Each number is 200 + 30 x the weight over its row's rms, rounded and kept within 0 to 999. Layers, rows and columns count from 0. The size before them is the row's rms in percent of the matrix's.

# layer 4 MLP up, 1792x448, rms 0.0523, rows 201-215, columns 0-111
099,228,201,201,235,240,215,213,170,237,195,218,206,183,209,191,231,168,216,166,181,174,221,175,142,194,214,191,188,197,180,277,207,199,218,160,163,225,244,170,168,183,220,176,147,166,237,214,197,212,244,189,216,165,140,234,227,195,209,217,210,207,200,224,207,165,167,165,238,200,198,224,187,238,174,205,134,188,208,232,189,193,170,190,200,197,187,227,180,132,236,207,198,190,211,211,226,176,181,167,105,143,175,204,222,234,210,189,221,238,189,168,168
113,195,175,186,203,202,178,184,235,208,166,220,206,215,120,210,244,171,184,192,153,228,193,218,217,176,230,243,181,191,273,173,188,236,207,198,235,236,185,230,165,176,175,140,166,238,184,215,201,205,174,126,235,180,232,229,242,186,174,234,191,210,212,241,220,235,200,172,161,206,169,252,212,210,189,196,145,194,236,242,201,196,176,202,193,225,239,165,210,192,149,224,209,140,205,141,224,205,244,169,196,226,234,263,219,205,216,246,225,178,228,214,219
089,184,150,223,212,254,190,242,240,183,227,166,199,181,198,231,153,179,176,206,167,200,195,222,198,163,197,194,204,190,237,206,213,139,197,152,193,212,176,192,215,202,185,259,245,164,196,211,174,205,276,259,222,118,217,172,192,174,239,229,199,188,209,135,206,196,176,216,201,213,239,162,212,212,175,205,227,270,263,170,179,255,168,275,176,226,172,176,241,215,207,205,195,223,211,212,187,251,244,188,204,201,199,167,223,200,211,187,248,180,245,236,198
107,212,218,175,157,195,156,202,196,201,203,234,233,180,182,189,170,204,219,190,214,251,177,171,197,194,154,187,230,181,199,176,206,197,154,184,242,161,232,251,160,211,198,245,156,202,229,169,249,251,216,167,161,189,265,234,175,187,217,218,243,217,213,210,168,191,217,215,230,248,242,215,168,202,220,165,184,249,241,215,220,242,176,154,200,228,240,246,214,202,208,187,192,222,209,209,180,170,169,195,209,220,181,167,187,210,208,217,240,190,166,221,189
104,137,200,261,202,169,211,168,259,228,220,176,245,180,194,170,191,240,195,179,221,211,181,160,214,191,183,237,205,298,175,201,122,215,192,180,227,225,218,194,229,172,202,204,193,193,243,180,277,198,209,206,170,176,188,224,168,180,214,179,210,235,190,162,155,173,191,201,168,190,224,220,172,228,196,171,176,199,190,180,206,182,168,160,195,172,249,212,229,227,202,194,180,191,191,230,238,201,198,187,217,236,213,178,170,226,180,206,183,154,202,191,161
101,211,217,158,234,207,152,216,193,207,181,169,191,178,160,165,175,213,252,226,187,212,178,231,171,185,241,191,216,218,192,183,194,205,195,178,188,235,251,215,240,193,239,233,181,203,181,220,217,205,218,210,222,167,242,170,205,160,196,199,191,141,226,129,227,182,249,178,227,203,210,228,244,189,197,211,198,208,169,254,244,226,197,195,169,183,250,211,193,218,211,246,240,249,190,151,190,210,153,265,173,231,185,240,209,185,183,158,274,222,179,162,217
103,221,222,198,219,182,201,151,263,209,187,228,195,155,234,170,176,174,210,168,236,184,132,177,271,201,188,206,192,204,214,192,243,136,173,218,187,179,197,165,159,210,157,208,184,209,191,188,183,279,226,212,190,177,209,219,200,128,226,170,226,187,231,220,251,166,172,141,191,206,240,154,215,202,199,188,199,174,218,177,245,230,181,182,184,169,175,166,217,176,214,164,251,247,188,175,165,178,197,198,196,164,251,234,193,227,198,220,221,164,202,190,230
094,121,133,154,195,222,195,181,187,215,187,165,199,207,187,171,285,193,147,199,223,218,241,134,165,193,195,182,205,225,217,170,216,207,158,198,212,227,172,160,136,185,224,184,188,218,207,212,190,213,204,289,160,196,218,112,175,240,161,202,188,183,245,152,204,233,170,237,207,207,209,187,240,224,222,185,217,203,205,212,236,174,219,218,152,237,221,174,233,234,203,227,251,187,243,196,184,162,231,184,259,232,185,230,182,226,229,241,188,193,257,194,171
099,208,209,214,164,205,246,228,258,214,226,206,185,174,182,203,149,231,178,153,215,208,202,257,184,236,219,220,185,261,222,245,233,206,233,250,204,235,210,197,148,241,192,193,238,269,183,202,187,213,196,190,194,180,216,238,269,158,195,194,199,133,199,155,286,256,177,210,220,176,195,165,214,190,236,188,170,224,229,130,190,210,201,165,253,220,192,149,141,220,201,194,157,200,219,208,97,206,173,228,241,236,230,180,188,163,215,182,192,192,247,251,174
098,208,170,185,190,225,186,204,156,221,191,214,196,130,192,172,184,184,156,213,160,184,217,209,199,226,174,161,174,233,204,205,231,215,234,189,183,245,264,177,225,175,193,154,210,238,177,208,213,241,294,202,215,194,225,224,191,155,223,160,218,215,182,158,250,215,183,166,211,176,180,183,195,218,175,201,205,186,206,190,202,192,203,208,151,189,189,166,204,251,224,260,168,194,200,210,184,191,223,172,175,243,204,210,215,172,187,185,243,204,185,200,186
100,166,162,187,207,176,278,168,180,200,202,165,174,229,216,162,183,218,239,243,200,242,224,181,177,200,223,215,205,199,163,218,218,192,241,174,187,202,158,129,178,232,198,178,219,172,157,152,244,180,206,179,152,226,165,181,209,219,170,207,222,220,220,175,205,244,171,182,177,161,200,177,235,186,235,189,116,194,229,207,169,204,207,203,200,208,149,235,226,207,246,165,192,187,221,224,170,234,136,255,234,197,170,237,174,228,210,166,194,213,172,187,232
097,207,196,243,188,223,235,198,166,160,170,209,189,225,226,171,172,133,257,193,231,214,211,181,263,187,200,189,215,252,214,200,192,209,178,176,206,175,210,214,234,220,164,260,193,154,174,196,142,141,212,142,220,197,168,159,233,133,229,241,207,209,208,194,179,137,182,147,215,191,209,237,215,251,161,133,196,219,217,211,155,156,218,210,228,163,225,220,194,156,171,195,186,172,212,261,188,233,222,185,146,213,206,237,96,145,220,220,221,246,235,135,239
100,154,173,248,176,180,183,165,215,199,266,185,191,228,214,224,205,184,174,188,220,201,193,201,137,134,160,208,260,232,207,187,196,220,141,208,132,232,181,214,195,190,173,188,145,195,184,218,223,170,243,185,185,241,185,212,236,222,261,248,224,225,204,260,203,197,215,191,271,187,229,229,214,219,241,226,218,255,219,215,179,214,169,173,194,191,160,209,198,155,223,176,231,176,187,181,173,174,232,173,226,239,212,164,132,232,239,142,216,138,220,233,206
096,179,198,179,203,192,196,189,193,155,238,204,172,210,207,230,163,281,216,221,254,213,242,192,193,179,202,163,183,237,208,217,131,207,207,206,164,176,207,168,156,229,233,199,215,197,226,246,212,212,196,209,182,195,190,221,217,151,230,181,195,219,184,180,201,177,190,210,198,153,207,235,175,202,143,190,169,229,176,196,146,255,219,190,222,168,206,214,141,168,177,236,172,249,201,198,183,158,133,194,226,193,197,139,205,181,195,187,234,210,252,174,276
104,215,226,233,153,177,173,236,218,177,185,195,231,214,236,213,190,195,200,286,193,198,235,197,162,235,181,157,225,233,198,161,175,190,208,213,210,179,174,175,175,180,172,150,233,204,192,196,195,217,148,219,218,183,287,137,189,216,151,186,241,210,132,144,182,190,194,203,242,198,189,190,190,168,207,177,178,173,158,224,230,225,170,159,189,163,185,215,278,229,225,182,208,161,239,209,197,227,145,184,244,218,208,251,204,199,215,158,166,234,180,139,223
# layer 4 MLP down (transposed), 1792x448, rms 0.075, rows 201-214, columns 0-111
095,275,218,264,229,205,182,161,191,166,249,178,211,211,184,244,230,224,192,178,198,272,217,189,198,182,161,199,205,211,155,216,156,213,211,219,158,155,202,120,228,200,240,276,214,233,221,216,167,200,224,204,198,207,199,221,229,198,196,237,193,146,178,136,210,186,213,214,187,158,152,209,223,200,185,174,186,166,188,213,227,221,206,208,214,173,268,211,198,265,194,147,184,170,175,202,256,199,175,213,233,143,164,216,227,157,239,166,224,220,234,187,240
112,182,225,204,188,164,180,176,241,236,203,224,197,180,254,197,251,183,144,156,189,181,201,157,264,210,191,199,162,157,171,173,204,232,192,228,212,204,223,212,187,217,188,249,147,233,215,227,211,200,184,181,224,191,212,202,205,215,200,198,207,207,212,183,226,158,210,216,236,215,139,162,231,176,196,252,202,215,207,217,135,174,187,174,228,147,198,168,184,206,153,166,214,175,252,160,193,210,180,232,187,199,183,189,182,190,285,138,186,217,239,160,270
095,256,232,216,233,249,239,248,194,190,184,241,245,177,147,176,189,248,218,208,146,194,200,189,223,207,182,190,226,231,262,198,164,205,180,227,186,193,199,195,197,132,224,212,203,210,204,224,171,225,201,220,197,212,166,189,185,212,163,138,222,192,213,167,232,226,196,243,223,195,212,256,146,191,189,131,174,200,234,121,175,180,143,184,191,180,160,244,231,167,221,179,193,187,189,273,170,196,193,203,238,162,211,196,194,228,192,141,183,233,171,235,240
109,213,197,237,164,217,214,195,168,136,156,120,210,238,169,260,170,173,194,223,196,184,184,212,201,202,202,198,175,172,204,181,220,236,162,164,268,178,228,217,226,255,183,234,195,186,192,235,182,204,242,155,220,197,242,167,161,186,220,159,177,198,153,181,121,184,204,161,266,245,197,233,191,187,186,234,155,237,277,171,228,190,154,175,201,177,175,224,174,192,167,133,219,199,253,233,230,173,244,185,201,184,190,168,241,119,191,198,187,193,221,217,209
099,197,214,183,172,233,193,233,203,196,235,214,167,198,265,219,183,200,164,203,246,193,222,159,176,179,229,185,279,239,186,124,237,175,203,188,207,256,164,149,196,269,214,215,219,204,181,186,161,222,240,191,211,172,215,211,181,270,213,202,202,221,143,163,170,195,241,150,168,205,251,179,181,171,150,215,167,206,206,189,218,203,212,140,217,214,197,205,224,199,158,162,192,225,196,171,169,196,226,197,223,165,152,180,173,215,211,180,228,202,234,173,213
101,207,255,180,190,245,195,211,164,187,175,262,201,211,210,176,195,187,182,187,239,191,179,240,180,236,183,204,273,196,145,169,194,186,178,152,183,239,151,202,178,165,201,260,227,214,215,227,224,189,202,216,164,166,186,232,217,213,184,174,216,211,168,181,190,229,155,194,158,187,207,241,222,199,230,204,203,225,188,173,203,168,218,225,237,219,202,244,212,241,163,188,260,136,160,241,193,189,194,215,177,160,231,189,191,173,168,188,166,184,163,146,200
100,247,214,165,160,204,244,169,177,197,213,210,207,225,150,217,220,173,207,201,163,230,235,231,198,195,195,232,160,215,192,213,174,222,176,190,206,213,215,195,179,195,253,152,248,210,156,212,221,195,164,192,195,193,254,173,177,153,222,219,187,232,199,216,213,182,199,226,184,226,183,195,199,147,191,143,155,193,194,228,180,166,218,186,202,212,246,245,198,249,234,153,227,191,233,183,228,296,192,143,215,205,150,212,184,196,200,236,141,274,197,168,219
096,207,197,169,215,212,132,213,170,185,208,134,146,226,198,228,234,193,245,195,174,193,216,222,193,201,226,227,203,205,208,128,262,118,145,234,182,180,264,171,243,187,231,209,196,152,227,180,189,216,221,186,168,143,280,196,151,219,232,189,194,193,188,170,194,165,182,234,228,195,160,258,214,191,240,161,203,216,217,219,251,170,251,181,167,198,179,203,207,203,245,241,203,217,189,205,144,185,238,234,235,196,258,200,166,231,207,257,211,209,275,198,167
096,206,178,190,251,192,161,225,181,201,222,158,193,248,178,243,187,218,221,188,239,215,190,237,145,181,183,194,206,196,180,246,198,212,240,199,175,211,232,222,212,214,266,171,255,194,192,214,186,190,219,244,184,187,185,207,224,184,199,168,220,247,244,195,190,249,192,178,236,205,228,218,220,209,193,212,209,244,201,210,156,180,124,169,150,203,248,149,171,204,241,195,227,220,187,190,130,205,208,191,172,195,228,196,211,187,201,142,206,216,203,183,253
095,227,145,200,185,219,193,219,163,248,268,175,207,217,182,217,151,243,232,212,208,210,222,167,248,209,209,247,163,133,188,173,215,202,174,192,273,214,170,172,150,162,214,285,143,191,165,216,185,238,270,231,164,177,231,195,195,177,238,146,194,237,192,211,213,216,219,221,202,227,184,174,202,171,170,146,192,175,197,233,195,206,212,169,193,182,223,184,214,211,245,212,200,239,220,211,176,192,192,156,187,176,197,215,245,193,212,286,189,174,149,190,198
101,219,188,224,227,210,201,180,128,155,240,233,198,209,187,177,223,222,200,210,150,228,165,210,229,172,176,190,221,232,193,215,239,169,182,134,193,125,138,223,191,217,230,177,227,193,188,185,182,222,222,226,157,236,167,191,227,207,252,236,173,176,176,194,175,156,163,181,217,248,206,185,170,189,210,240,227,246,187,228,183,203,182,184,219,193,156,171,173,234,170,203,236,199,196,195,243,204,184,188,163,126,223,192,228,213,203,199,194,264,221,206,221
100,217,201,243,222,163,226,186,132,192,161,154,178,183,165,217,183,195,203,231,222,196,257,175,212,190,230,152,226,168,192,222,222,185,225,199,263,271,196,205,210,168,175,188,155,212,177,182,200,134,250,194,230,193,211,169,218,140,236,224,194,219,165,165,201,203,227,157,179,147,188,193,225,202,117,144,155,225,211,222,167,190,177,173,229,244,218,202,194,196,183,207,196,198,212,252,237,190,137,234,217,207,188,192,221,163,205,215,128,211,192,174,223
105,207,192,186,174,210,211,253,207,193,171,204,165,243,221,180,229,232,170,160,191,114,223,219,192,184,189,239,187,214,149,178,194,168,168,215,237,221,194,242,213,216,180,202,171,176,207,202,196,208,204,200,227,210,200,208,194,169,217,158,113,190,212,171,185,162,101,230,187,187,244,199,243,206,197,188,181,230,188,200,196,238,165,223,248,171,213,233,182,215,208,161,179,213,246,262,131,168,235,187,236,220,250,192,212,152,223,221,212,194,201,221,229
097,199,190,182,214,254,190,203,219,235,193,141,210,241,222,184,222,184,207,252,206,188,213,205,141,227,232,203,255,218,234,190,208,210,182,193,222,223,194,188,208,226,206,212,198,224,199,244,133,192,230,218,188,179,203,206,224,191,149,212,177,154,172,141,166,171,204,224,250,191,161,150,245,210,199,162,233,212,175,196,256,215,204,215,277,226,190,150,206,204,187,231,260,186,227,234,210,191,214,208,173,211,206,266,247,221,188,117,160,197,123,178,135